Weights of a small transformer language model.
Architecture: RMSNorm before each block, rotary positions, no biases in attention or MLP.
Training: a variant of Adam for these matrices, 8844 steps.
Each number is 200 + 30 x the weight over its row's rms, rounded and kept within 0 to 999. Layers, rows and columns count from 0. The size before them is the row's rms in percent of the matrix's.

# gate: layer 11 MLP gate, 1344x512, rms 0.0291, rows 928-958, columns 192-223
# up: layer 11 MLP up, 1344x512, rms 0.0309, rows 928-958, columns 192-223
# down: layer 11 MLP down (transposed), 1344x512, rms 0.0273, rows 928-958, columns 192-223
gate928,097,191,168,244,167,187,158,209,218,240,198,196,194,201,208,183,186,234,178,216,167,177,189,215,188,222,213,182,199,187,195,182,249
up928,094,224,246,184,236,155,202,165,233,182,201,203,193,160,194,212,194,127,163,231,217,208,228,201,199,183,168,240,214,188,209,206,226
down928,096,185,172,200,182,189,191,185,157,189,195,189,251,212,224,206,232,242,274,179,258,218,150,215,171,167,202,213,175,149,209,170,173
gate929,102,223,197,187,215,183,159,178,188,179,185,233,209,186,200,186,202,188,195,194,217,213,200,170,250,197,164,214,227,180,235,184,174
up929,097,199,195,203,185,215,180,234,219,166,217,226,229,202,191,222,201,185,131,254,208,166,169,214,199,185,255,227,213,212,166,170,260
down929,102,169,254,187,141,204,207,227,171,226,241,241,277,203,144,185,158,176,174,206,201,228,151,196,198,172,161,217,166,209,184,198,187
gate930,097,206,204,230,208,164,185,198,203,211,178,235,233,241,160,207,234,202,187,182,220,186,258,174,183,201,167,172,164,267,215,178,228
up930,091,195,157,234,219,225,232,226,173,220,157,210,185,217,214,181,234,248,189,198,162,193,188,188,207,163,190,185,186,198,216,171,201
down930,094,122,195,174,198,196,165,224,186,164,230,199,220,194,176,238,183,163,172,190,182,186,211,169,221,188,251,207,191,177,137,171,216
gate931,107,152,212,168,214,231,231,168,200,132,210,241,215,175,222,209,215,192,158,204,171,225,140,193,195,231,178,221,172,218,179,197,154
up931,102,136,225,236,229,225,179,213,154,200,177,220,276,189,210,235,231,188,175,239,198,218,206,145,183,177,176,241,177,184,187,229,224
down931,103,208,196,240,209,173,230,200,209,190,201,200,211,238,210,215,215,221,282,211,188,165,211,218,160,230,197,210,212,222,188,168,199
gate932,098,152,194,211,140,211,239,247,191,218,196,229,212,166,238,206,174,179,208,214,176,233,170,252,165,203,169,222,187,191,214,126,215
up932,091,273,191,144,196,170,177,229,224,197,228,207,236,232,229,171,199,189,178,152,181,220,227,167,115,222,224,212,230,154,197,211,250
down932,096,166,191,249,161,251,225,161,221,232,198,173,214,204,141,204,208,209,241,211,199,183,199,252,288,150,179,211,176,194,215,211,139
gate933,105,166,222,193,207,227,260,187,201,184,177,116,245,148,196,232,218,198,184,214,199,141,211,168,211,256,204,161,189,192,164,225,162
up933,102,200,218,187,150,161,202,193,212,178,212,198,217,168,194,149,157,211,227,244,201,239,239,200,189,203,210,200,208,166,171,242,211
down933,103,164,138,255,183,214,196,186,218,204,195,180,205,157,184,251,249,221,177,194,165,202,175,235,168,250,183,197,159,234,223,150,156
gate934,099,172,202,221,194,207,231,137,216,243,209,225,197,148,232,223,185,155,184,247,192,226,164,185,200,212,173,171,216,186,236,231,178
up934,109,187,207,215,252,168,209,151,225,271,230,179,187,164,210,183,171,185,179,230,172,215,238,230,200,204,186,201,204,184,233,220,190
down934,104,219,191,225,183,197,154,197,213,213,249,241,184,211,161,140,107,232,235,236,196,166,213,221,228,168,249,269,186,198,167,198,216
gate935,113,151,184,126,169,194,218,164,230,205,152,252,198,235,231,212,194,169,183,220,191,246,238,223,269,131,204,192,234,183,190,190,215
up935,124,209,216,247,189,239,195,193,180,247,250,152,177,210,176,241,204,206,134,241,189,115,230,253,205,226,178,205,214,215,276,207,169
down935,115,203,216,196,228,185,209,222,198,167,242,184,177,224,225,223,185,234,179,174,232,251,224,188,221,193,190,269,194,201,188,192,249
gate936,116,156,256,188,132,178,208,184,187,215,176,236,243,207,184,223,203,124,226,197,212,195,219,183,192,217,218,191,172,202,143,177,228
up936,127,211,192,186,185,193,241,243,184,204,189,212,211,195,266,248,214,196,213,213,168,136,203,249,198,240,221,203,135,212,185,240,245
down936,116,204,215,211,246,223,179,225,168,288,224,219,239,209,242,224,206,179,243,189,187,185,200,203,180,206,217,192,226,217,235,193,188
gate937,105,227,167,213,208,223,167,197,204,224,202,213,265,240,199,202,190,177,213,215,202,170,241,176,194,170,251,234,199,169,250,192,260
up937,102,166,165,256,198,220,192,207,190,190,185,170,207,156,219,193,224,146,177,229,236,178,249,193,197,195,207,220,235,229,202,182,205
down937,105,182,157,121,233,249,232,129,162,251,287,177,198,206,173,213,126,193,197,155,197,202,226,187,235,163,184,180,164,217,259,252,229
gate938,099,198,197,202,165,152,157,190,150,180,241,262,222,160,165,238,163,158,220,213,214,255,200,175,229,182,166,215,223,211,182,151,212
up938,102,191,196,213,174,180,175,204,230,189,204,234,196,206,205,207,220,211,175,173,145,185,249,207,225,184,138,180,269,148,243,230,247
down938,104,193,199,181,202,200,198,147,161,200,186,201,212,169,268,199,163,205,260,155,228,197,160,177,198,262,189,162,251,160,208,215,201
gate939,101,199,157,193,203,208,163,171,180,170,241,221,213,136,210,245,194,224,210,202,226,220,176,168,228,160,234,212,187,166,169,211,172
up939,100,211,182,210,199,146,209,231,220,179,177,234,153,182,208,162,172,236,219,184,277,197,235,191,158,238,209,158,180,180,229,187,185
down939,099,233,216,142,175,182,145,241,203,174,199,208,222,226,229,247,131,162,211,214,125,202,157,193,178,172,202,210,229,217,193,235,229
gate940,100,209,177,165,194,171,180,210,176,174,204,193,182,216,217,155,171,216,226,230,230,247,197,213,200,173,218,164,197,184,171,218,230
up940,100,219,214,217,180,196,234,179,179,182,199,257,238,204,191,160,257,175,222,231,199,171,222,222,150,169,188,220,185,224,232,210,136
down940,099,200,191,166,227,226,185,178,219,134,242,134,170,246,182,211,147,207,161,175,201,226,187,224,210,237,177,186,187,193,248,194,196
gate941,105,134,201,197,134,185,196,185,245,260,194,212,194,152,201,209,178,200,254,273,147,195,143,199,205,216,188,171,227,187,176,208,216
up941,100,241,167,192,235,165,222,273,188,181,209,231,185,213,219,250,178,248,192,246,185,245,211,247,160,225,174,176,193,271,191,217,222
down941,106,202,226,192,201,199,205,148,202,183,194,164,230,218,193,184,259,224,169,145,201,177,198,187,204,222,198,236,168,222,200,217,163
gate942,103,196,200,167,174,242,207,165,209,173,161,204,211,143,236,204,215,244,171,218,203,188,200,222,231,267,203,189,198,220,148,200,173
up942,102,215,173,209,131,186,155,176,161,173,247,213,173,239,240,193,119,199,118,202,201,261,203,252,224,221,140,216,252,230,192,192,129
down942,104,221,196,196,200,223,192,217,190,133,148,197,208,173,163,184,229,205,193,196,133,123,226,200,199,165,239,192,212,158,205,190,237
gate943,099,205,181,223,211,160,194,222,164,262,148,217,261,202,232,152,199,172,245,208,273,226,171,147,202,207,166,227,197,167,207,225,251
up943,102,226,198,262,158,184,209,191,220,153,207,168,215,189,140,217,229,165,196,224,222,214,237,222,230,174,189,172,199,217,158,281,195
down943,102,202,162,216,227,210,237,207,176,184,222,205,194,192,143,217,132,202,207,140,191,201,189,242,270,223,196,205,188,174,222,197,194
gate944,100,217,207,212,217,242,245,202,194,178,176,198,233,202,264,210,181,229,174,209,208,233,174,140,192,198,188,226,188,207,225,228,242
up944,096,201,170,184,182,153,204,214,215,238,211,146,160,201,167,213,172,277,268,215,192,182,181,174,270,177,177,201,129,196,191,251,173
down944,100,203,266,198,213,215,160,235,205,123,218,227,196,179,215,194,271,150,168,192,181,171,176,225,186,229,165,265,252,237,161,114,199
gate945,089,181,230,202,230,210,199,177,225,184,198,220,256,215,216,295,205,150,194,230,172,244,194,211,211,175,224,224,152,164,218,218,247
up945,086,213,160,240,232,217,199,168,200,204,214,194,217,195,216,254,210,173,203,253,182,190,216,190,205,208,241,196,167,156,205,203,237
down945,083,206,181,195,175,202,223,228,185,188,239,208,138,187,201,173,204,209,232,156,265,158,188,214,173,242,215,210,237,202,230,211,149
gate946,102,203,234,247,205,225,215,181,190,253,182,193,195,194,210,215,202,261,194,207,207,183,223,202,227,213,224,180,194,155,166,212,159
up946,102,154,220,259,183,219,171,211,163,209,191,205,189,146,153,217,189,186,196,242,195,223,194,245,183,186,201,199,171,192,181,209,177
down946,102,147,208,163,276,266,206,251,188,214,178,201,154,202,222,176,209,177,191,219,223,196,208,197,214,171,184,195,258,195,228,198,235
gate947,101,169,196,185,161,198,215,208,183,224,175,233,233,187,245,245,211,184,190,184,185,145,181,228,224,208,187,202,135,216,186,216,198
up947,096,222,217,255,227,211,176,239,214,151,207,185,189,218,203,190,172,196,142,219,176,240,185,134,195,176,189,222,145,246,238,178,222
down947,099,176,179,140,191,200,165,167,157,255,213,185,204,199,209,203,166,180,223,201,260,193,171,219,195,185,248,181,173,196,159,223,168
gate948,101,205,175,162,228,149,143,203,180,172,176,222,197,184,176,223,174,197,154,175,199,134,171,155,188,217,189,200,129,183,195,195,198
up948,098,214,170,205,202,170,207,228,173,118,204,169,190,151,197,193,175,201,181,189,190,211,200,175,221,237,198,174,178,150,235,189,243
down948,103,194,203,193,202,179,194,186,234,229,147,203,211,201,230,192,197,197,208,148,153,208,240,196,206,206,208,149,195,240,198,226,158
gate949,096,201,205,194,191,207,133,236,189,189,152,206,198,254,135,214,210,152,186,157,250,163,195,157,151,207,204,235,203,181,175,139,199
up949,094,197,242,197,225,243,193,198,119,215,153,209,216,223,227,199,194,247,225,152,213,160,165,187,203,166,260,157,210,174,185,178,140
down949,093,188,198,202,183,150,152,266,231,153,198,210,195,195,177,180,253,126,192,206,191,241,220,217,229,247,187,239,208,213,181,239,234
gate950,099,167,216,221,204,194,211,221,197,203,246,184,312,219,201,201,238,241,211,231,185,201,157,201,204,172,191,189,173,226,201,264,153
up950,098,214,197,201,221,225,218,229,153,162,195,168,202,209,238,195,236,209,118,199,263,197,209,178,218,180,208,260,209,215,208,168,185
down950,105,206,203,223,176,187,222,210,215,233,241,216,228,211,203,224,255,147,256,202,194,180,199,237,114,174,222,166,177,209,185,245,205
gate951,101,229,194,192,198,173,281,212,186,224,215,149,235,263,214,223,220,209,191,253,203,236,234,194,245,256,177,287,202,201,211,189,197
up951,097,167,187,193,187,190,123,141,148,223,201,184,208,190,260,213,170,174,202,150,200,177,222,210,198,177,184,163,253,185,220,207,161
down951,101,166,186,243,182,230,193,183,250,235,198,217,188,207,176,224,175,172,154,183,195,189,180,189,205,168,264,225,181,225,163,193,261
gate952,097,225,206,142,178,245,216,235,198,181,183,208,175,261,233,169,210,226,212,191,241,228,243,222,156,223,232,209,177,254,171,240,195
up952,092,210,215,206,189,222,212,208,172,175,184,202,183,145,219,210,215,154,131,222,236,230,181,186,206,223,197,224,194,210,231,253,223
down952,095,175,179,176,216,234,213,169,173,226,167,210,250,204,176,182,244,214,201,152,209,190,207,253,179,231,215,160,191,224,180,203,171
gate953,106,236,165,232,198,188,168,160,177,234,205,210,210,200,221,214,163,205,184,220,228,219,224,242,182,207,221,178,210,149,192,189,167
up953,110,194,240,234,194,173,253,200,127,179,154,188,231,127,194,182,190,172,219,204,254,192,164,193,169,200,235,174,197,181,208,177,195
down953,106,225,178,177,179,207,187,171,178,190,227,270,270,183,251,214,207,153,223,216,239,228,207,221,171,202,158,212,206,192,207,192,241
gate954,098,213,291,149,228,190,278,256,204,159,162,180,189,155,213,144,174,244,231,245,204,204,168,239,251,172,203,181,210,194,258,269,181
up954,094,202,231,221,209,230,180,214,207,178,209,222,199,195,246,226,222,164,165,222,210,203,174,225,198,172,210,201,243,243,189,166,213
down954,097,143,169,156,194,230,180,189,167,244,186,166,136,235,167,207,137,223,246,191,242,179,163,184,142,189,214,215,168,215,177,214,216
gate955,095,205,241,242,160,193,169,216,193,228,207,175,178,190,213,173,257,210,216,214,251,200,202,163,188,204,178,193,212,169,198,225,197
up955,094,193,201,247,168,160,264,160,198,188,181,209,204,154,216,203,206,225,160,168,204,252,204,197,206,178,192,216,189,187,164,258,163
down955,097,150,191,194,221,194,227,213,214,202,180,205,167,191,217,249,132,179,200,206,229,211,214,197,223,147,200,206,133,218,174,218,221
gate956,099,213,189,190,204,193,153,189,192,230,244,253,243,213,231,222,183,230,236,186,190,222,262,168,193,179,220,185,186,206,215,212,138
up956,105,191,212,197,222,183,213,208,138,169,172,191,155,176,216,214,137,145,185,205,225,174,155,265,205,210,182,206,196,226,155,202,170
down956,099,158,217,209,184,167,152,186,185,206,202,175,216,206,228,275,161,185,224,203,251,156,182,238,201,202,208,135,167,145,199,256,203
gate957,099,197,254,214,234,167,215,210,196,196,209,257,168,182,226,174,179,215,263,167,199,231,175,213,241,186,171,171,211,142,213,188,174
up957,105,219,190,215,233,226,195,224,189,216,178,264,219,159,177,210,225,219,209,193,231,248,233,221,203,200,163,199,224,215,224,203,166
down957,103,171,249,226,226,158,229,192,218,214,229,172,160,173,149,135,194,181,224,159,198,189,171,199,182,219,204,261,195,170,184,236,196
gate958,075,189,193,179,197,177,250,167,253,248,173,177,182,235,216,219,120,214,145,230,226,212,256,141,202,185,228,191,220,155,162,258,213
up958,130,191,188,226,189,230,260,217,171,166,229,187,195,178,220,168,200,186,204,171,163,184,179,237,205,247,199,196,194,243,239,210,211
down958,118,200,219,206,209,184,224,177,243,240,203,229,236,218,233,233,184,239,165,242,323,225,264,160,209,185,230,248,181,175,158,243,206